config.yaml
d_model: 160
n_kv_head: 5
head_dim: 32
vocab_size: 8192
attn_scale: 0.177
bias: "none"
lr: 0.00178
beta2: 0.99
steps: 4832
Each number is 128 + 24 x the weight over its row's rms, rounded and kept within 0 to 255. Layers, rows and columns count from 0. Numbers have three digits each. The size before them is the row's rms in percent of the matrix's.

# layer 8 MLP up, 448x160, rms 0.0498, rows 5-18, columns 0-159
100:158103148084122111106127133145138118150100135136154130110119109125118129151084138114144142103143145146102119135180120066154122111097116120130102091124175173167122115129109147110136111126089107121095134170139130105103129110102153139113124129153114163146132110166172113114123152081090166094099137134139130131149123148125134127132029128149157156133152170144131119175096112182109145117134134124122136116157142159131116126130147110181168119160115132108152186140118148140118131129156114
108:118126097143153083130150094072126091121083137112110104128098110108115134116165170143126138146118125110153169111113114098131092134136130112164086095183134153112098175110120135175125122158172121130131106150136139101129103096113137098145109107114128107077130130130100142127117159145123132110141100092120166114157111160115123122116149085068137121096131136063138098117105132172099164127099111103113141108121125131125154139118154101120092136124163126100119114120131084145102179104128110
101:150103146115155148123129117089110115133121126140112102114124103147130122182127140160106164190161132104140191131138106104124115167141122154135149149168133118122179112114148102097118147157135103149090143100105169139113080161076111169128111141114122123143106096138123131105162090116114099120152148121138148122122107133130150111148117126143117147145104113164163126128133148127131156128047152145127100148116109108121165097130160115152111162069104137139152148132075146147112097111154148
092:121093129152135135134141122092152118159103142104146142103098104114160132159095136138139116124133132134115090092128126130140139089163107130118121114099129142123180159095122145109144141102088137132138127153095145115186102089178129148138125102144102056145119119098110128118098088099126121086098132141107120152158149104140113097178129097158112119156171159139167114079134106131116099094126082122135095132099115144174092190099107116121153139128108157156137144117149121145141144110125128
100:129160116112117125145138145133154179163120111144094155140119140107145134093118116144176087114136122143166124147087121114090120077153197132146134111143098103130170144116138129146143124171120164125133129123061185151101087098091135094103157113151144124167155139123116136139133133097120106141117099168089144102122084104133094120139130133128132133143161157099088160145112121117124118127118134105147109129129086085141129178129125103093136112131138134169167101132166134140152157125114131
081:147126161130120123113114156110140129142166116121136122088150137142130127114113139144101165175182162109132129112161149125148162121128135117072163119091153162154134082128161132070091108122121129170119129147133109104097132139141142149127147122106163085114141093095130126137135156126157114135118120120113073065183150132150100140100126107136136152147134111138109128117119137112148134113159130155137114092113149148084112146090170122103066128093103087123202135123123121120132139129119107
104:105104163146125097150084139127122128104148083125128119158121129092082151184122122103111131142111098160139140166132172074178118121121128119150119137106113117155145118080158105146149105105145188133126115123147124115114135148123090118124124152108121043132090152124152097154147128126138108132135131112073109115131148135115127128097115107106161109137093094139142126155141148118163129149110152148173158134149125121138061094143096136108122093153153110121120128140116128099118107100098091
097:168121155148160143097115083070085134117152096150124107099113135124102107092119149123147124124122107097120121135152127148079149164133155117140129135151149140126156162071120169128124087155114121181141136136117124102098118160107108101139118118141108130147086088152130121102110146133116171115124121104120156076146126102140138151108126140137137142149128084110120090073160155141150144092137119109130176126117117144121107115116116136133092149169161104108106133102129108168116206153134133
097:125156129121156137103132128142160123132144122118144117148150127121124107099104118135134151108136136090169128130165122135111145109126151113146093110121149051165107148071137103137180152167148143136105148168121146110136088067127097132122130143158124107161105189142159121171131149161128116134138101132130120143122158154145114111108161137152126125072129110151104110063110182167164143116119131106119131136156125120146138153133132119119141159132073090119145113147123143072114090113126144
083:119143127130187125154123139145140131133150125158135112127142120138084085129153114136154174190116146139142145142122130108153136123097175118108173136125131120129154105165110131162118098086164164133065116133124099153168140132111152135094166146105138106103181132145118144173160124139147135065127151145145136114121145162128113158122114122093157128133120097129134141157100165106170116146079147159111129110112128117100123122153153133169139136162177103117154150105126109108128139186129142
103:105145117129123127124170144116061100115124101087140105102181085096137124164134101151101160174137129114119154138157133155128117144130128096145142176124124116149147071099138157112091116117127092132115123111091133097116132158109116150133138102152125127160135073138135132100156124156120133170124099152114121117134101143106111141110109157132120158105128126105163114129115157106126123086126135146124129150155192123113149172079137106151091137186124158131076143128159147152138159108142159
100:170140126158139136160110141113135106125140146152149153139127169111121152130098159175140154148139133107131074099107157126124128130177148141116144114114125128135128156123074106164165117095155157100115148119129163147139114099123109116152110167097117185118124182156157159104110096157139126132128131120149072147146118093118127105108150073113106122127103172150127134079128142154166104164166111174136106135091126102148138124142180092103090157129131128157120132115118101112150122124141137
103:143121130158068124128159119139114102109151136116148103122165104200109105161114158171127137116137086142124130136169110102123127151163114129114126129128176101143126169120107122107133119177129115152117146117140127164111113109146138143142144094087159068135123159147151138110166134107149110159078119105118130151157098184112139166136119104120131144137131107184111134074124115110125139095138135100156130118119104152144081128167176112128157152133121126119123127114132150134145115194148122
102:127094116129091150135141104140104170110109096116162163133115097130140131136116154113109124071145142156092096097125133130149136093111134163117122125128117148157155097125091121099135173125151096101124123083143096164097120115124120149159121146163142117108061113104109143127109168128093142069155122156094123119128100129164140145115153122123104142095108147183088154151103115087160171094191148111124098135141116124127177145142118121127101120118090149148146135148116152126122124105143136
# layer 8 MLP down (transposed), 448x160, rms 0.0704, rows 5-18, columns 0-159
096:106118137082114145203139156129118161090123122137113146149144153138151132086128155164118149164116100146145166134135126101168107119143114142135151139121104102110132149124094109109111129119129155150166124100141131128147095104085130108124111183131161123138126130111131125116142132155116091151134087147155160110161115147196084177127176135108098164127112113142127178101130118106150095087140122117094128108105128131136120168088151138108084154136109125139102122143170098151124165134100114
109:141131136151153137133141133116106084106073102083121122141121152135132124158141174152100123103162115140132093097093104114149105134104142162126106147116149124159136114100096114167135141119128145068103158116130102108109109164099127106082136121140103140136137151136141140128135128152160147113120102099140204157123167139107152137111131097068090119123163127102113135133151155141131125137133152136107138133139135162116153136128163137111120171051113138079079162113102139106094132102141135
100:130098097125116110136145147119114131144136147109109151138089122099128140166123071135125112116091133175148154127160135132145132138084118071135173159183124096162148150103120172073107118112106147144126098106137135106140118110160130156131105136131135089157150124139130146149185116142119135086172156117138150083128130151171127128154106097136092107141112107119136066140135132131115132182100116133113109124122151126160114116096144182118115099132132100099114121122140119095164083115115159
099:100104162138117135085141102098115105188126137123094172107132171077141151128135138079150122078089171125134124089140115136133142146102111085098148091131145148133112137127141116153130105129140122163122138137136157136127129143116164129147114155117112125147116110132100155119092110109131127143072117133142158145166159139118147103109112117144101097170188108145148094152168156137090129107087139155121110146104099114161121117179113114192110120125149137137143096111127114104156111096121109
103:105105113153161133124132103090137127119139113144079118141118138114121079097158114098101154088105104115130159100125092142092162141129090108101148118107133181155110099117142106091070127081083126156104102085128125128113139136122108138131095134138161135129101120162137144127097172108096132099104132108137138125117114133127121098133088164129163119123147182133168112146106098137164117128175137138117136129131139124090150128144089086127164159109160087101089102125108139159134157130161125
089:140109131107112152096123159120156128118170131117134083122184113124139122126091100136109134126139145107111116134119155138132136111129142102137142119109146107169107105155132089115104110115105148146128124117134144138145111160133149111126141144123128127112124128116114135128103108137133145048118098091138031110125135101109163091143091152135101115160110115153111148107109152125127093094128188149145141118080139126087104117086074106063114143130117174093130100152119108122159133150131166
101:123139106148129095115120136158123122083114103140083119124084116138132079119143141126145151144128098144178140111096074136146097116131131174149129136128123129134133139101091138153111133138128142139116127132124179126162103113154132120164149126152147118096125129113164154107150138098082145106099135146102119109116134158137090110113102135088110163086082169141102118123133098071160100083107135160100146119112108109122150112113087146116115138133133133115123216137123091142099068117137118
099:160109132131124114081125108107113154158077092124134119140121078151118151128128159066101111133140119143151095107143139146094166091162144141133088129149107140169096125144106120136137116103118148122117154118105168144096135121147110111089145159131136111139120171089164186114177154157118134114127115107162149114129089146107102149127169169156107138138137105139140136133170132162100112125138155136092135108183113141155159155170111114120111139159090162142123110168123125139118160112142147
096:125168137131090167103124127137113129175141116149140121062095153128163101136152111127101124175196135092087070097119129157107144157137138112123168122066114201133154145140154140133129091123144129156166114115152096120137136133123096133124096127078107137131104140146119161141156130113145163082133090142130106143123111140112173115156099142093158092151113151115137119137111098110157131114139150134149140168145145139119142137100138117109131119152150151120091151136100121137115145138127110
085:146107145134109135117129157110108124137189140123126097147144063107158116145137106144106164134086149161146091088116136108175118131100140123167070106101143087123107144133118101111104091102150179100096134163106144129166138137149125108119151146081116085122159166120127121165131106103125099146114116121141107153075098114133121156120168151145136124063109105151129142124126140103104112142138143126128117136122109143105106112108161157145135133111140109158133172139101110086105173130128121
101:128127158134134125121100137149100136079130161156096148136112150129078132176129138134129083138140137111147119135090153144163098142090091176132181098147120119141146110118110108153120139188140119116093188130108124086112109119130137101114124148130156091151180162149110152144139122111109136122118096111135091129186138118116159120096133109151085122151147131138140150096079108164147081178135159125117096103155114112115123122095140139162145133156122124158132153172147129127107130128122109
100:142130146106131085104132132146135118173128102149133128114094141151208156124123119101132074118158162126144109125139108133106141163140139105146135133128125138131114111141153102122109169134144138128115149158100104138108138127170139141128129125125121198116137063106138159135142165181128111151143145129099136101106112110169096140145142114087137131112128139098150071130120175134106161105076146100154171113142126103136133124122093133105125153118155097163098123143105161126143068122171124
103:062115168117155090143157132112148098152131127149088134151117127146145118103124146144142136105117124105126151104148147174105156140156188133104138137126120151118113115144152148121075108110093116132133116132150131159115139076129088139155140122110159148145122141122152157112090141089121112091169143161151144112132156095131149116146079119113167121145120118070109143119192137140132110137114142128133127180094117151155129107161110150061099131141146126110113158076149142128141151145107136
103:118184140106102142147128131144130170104135127130158132137113134157148152129140165139145170148097133205105117103127130115136129111102174151157156128105153072106106125142149157148123151110141150093077132142118126152118119092135121116146108129141129109131135100116125133144105152104081074153128111119101087087123107163139111153123159110121139129112165128116090135165091115136136157149066166129102160149089082125094096135134140128116112133146190097096122127127148140144109144147145111
# layer 8 MLP gate, 448x160, rms 0.0539, rows 6-18, columns 0-159
110:119132091093093128149114109107138137127155152123124155111129096151145123110140146108135131116143095159145117113089170116106141117102197100069110162144122133147126116121126109158116095120151098054100127097143116154144148139119156131147148121149199109160118159117143115127183119100152077145126116150141124145086138127127163111156138160121130090164128114113144155116178146096117110140116132112120140110075136111135140124156117119142135103112149117089123116133176171108158120097146153
101:162145097116098126182085113125134141102157129130188090170137118119141163118151121128106111088162156139139098080140133092138148101116133115127101153074144162127117127131163133134116095117105098081157143167129117121132153135116138114164181123149125138153153103139084131151105124136170154137105160134105133098148173140110135152095098091112112150133147147140132147128171124148141093135133088139164171119081094123102141126120129125106108126132168105157133155108146088106101131121115112
099:134136150129140172091170109165118117133155139128115130135181160116135159112155146126106100138156131111143144120152126186149110154114154114112124117136151115166102127172138098157132089125137094093113082131126087142104117189084146102129127139107150156116147120171163120137156153152139128142129171100152147141123113116133151113115089152106147103112128100104084119154105187124117143143129170125105141103124136147110143080158153114166100133144175118139087147115125080112131165140117126
100:106136144116131149128066134156108144102147153144142178167082143096106136098106115112129125108129104148117161136141126113136105133105149106121112171121098145145132111099136106138068144098095111128092092144147123149136145126168139096108185120126154128146112123157122151146116165126176123098110139176125111129104126134132092098149110094130112081146150103105120169140080121158158123149108136132107147166120118070131102146115104133133144161085137107131162138104171159114133169116093134
082:117107132135145138136132097128109156152134104095138104188123095151110110122139114111162126101064085114110124106124099103154100160154138137157113109142105131128107128118109141156135124098158113082132131130106181120190074139143143115159131163125118179140136157119103134129144067105122105112130148133147163155082114148133163087169136150102125101126146113154115111116161141150070119093101145109084114150129126137117117144153132122160171127139150174128083134123112113125129115149144143
099:146098143115111180093157096116142116142167139128153149105174169099120159138140137109132109088111121126050088133137138122190133133156121108094095128110144138168121116153151125131122153089135128102130116128150140112130117146150118098115101128123153141177112117131083182168153156108129149123164095119106123190153086110116137131149141128200144110132140095135127122095133136166117113155170116114132135107107137115133124147118120167168127128134094096138130117122109132139164138112145107
091:129137124118115109138124163137113155119151067099097148118138173122152138136125101152125125110138106150139090131084142154152124109117113149085189157115120125129145081125138116175146125134118099110068140092103141099139168159139122169133126107152109130165123096118140130101113135115113101127087119116102186121133126141132168103186130130091136070119152120152086128158118152126131131110124144119126079137141098088062131129131139129150148128156166172124135116116140103119160125092122123
101:130079148107103153127126087123149095150156100129150081086107111096116122144160137128085148157138149144126139040124130113141132107150120100140146141106121132120130126116117090113145095156085135136147119136140151102125130147120130131112135107079145084136151111109086183122124089157142106112097181091162112125138132169113174120108129132085122105126103160135114131151149135155131172101120117113140104138155093150168103122144137149160168123154141156086119104130117113146138169142147125
089:121097185119125132105128133118125102142138126091150129137126106125128171119124116107109130117123109118087140097157109112168113150141106125134076114086122127160098194108124127072098113131105074126160137132084146088115101121154132133143117148119138127122124123103137098114096127103128106156132124134122117167101113110156157112121136099134116135123135100181098087096190076128079140083148155120139143101098106145116174154095129168120126108120110157146141129179158143123100122124107140
104:119110130140131084150103068132178157140151089091143088086111143145116128125111135085091147126129135119111155109113108127150121171133120128131128150110114150120139126144129089148130133133135148130159155130139125160164150126168143132111134079098155139137103116155072138106136124179175097105117133113121137132081149146122135157149121104132128101146125134154106136187141106143153107127109070127103137131119081158164072147146134088169167128118132127133170111126117100102166139156154107
099:144134179117135079147168124116121095125167144116150105129135140129136148128168155138078127134164131135130171125123106142142150137126131106159108129126130133138171092135131087103093141178165094178156099136157120125103164131141148156133146115136131098120157159095135109078128124098140164126050174159163160102111105141114097128109125112139102099128107143115179130151119132147116147122100121125114176147084100146140141139085127105158128147136107121140143137174125129129117140122109080
097:144137139127139124133090128121107172124157106107125094105063168103117115088136136105121159157103116135138124151120174102138156124128104122100130132103142144109149087195168155160142115104119129144128167126143155131094129130094110106170138101150157168128151139137141093127094108149143126112157167092140116118132141136153173123125168150097165133144128093132130139159128084156145132122191113156140153137103115135107130089120132140132143099113168125138122112127074090107072124132139095
103:081093159138110138131155095142178103137114139137135119139098138135143127117116131137132113132137138146140127112107181120125115084103111128120136111157142114116132126091129097120171114144106134120104095110123163106120086161093126099117116153122139143122116121149137123145127135105093154131126103135115166150136140141115143055143114151095157072179175149137119074168129164159161137130091136121077094099097118105138128121139123133149139142074150173132128147094135080128187114104154147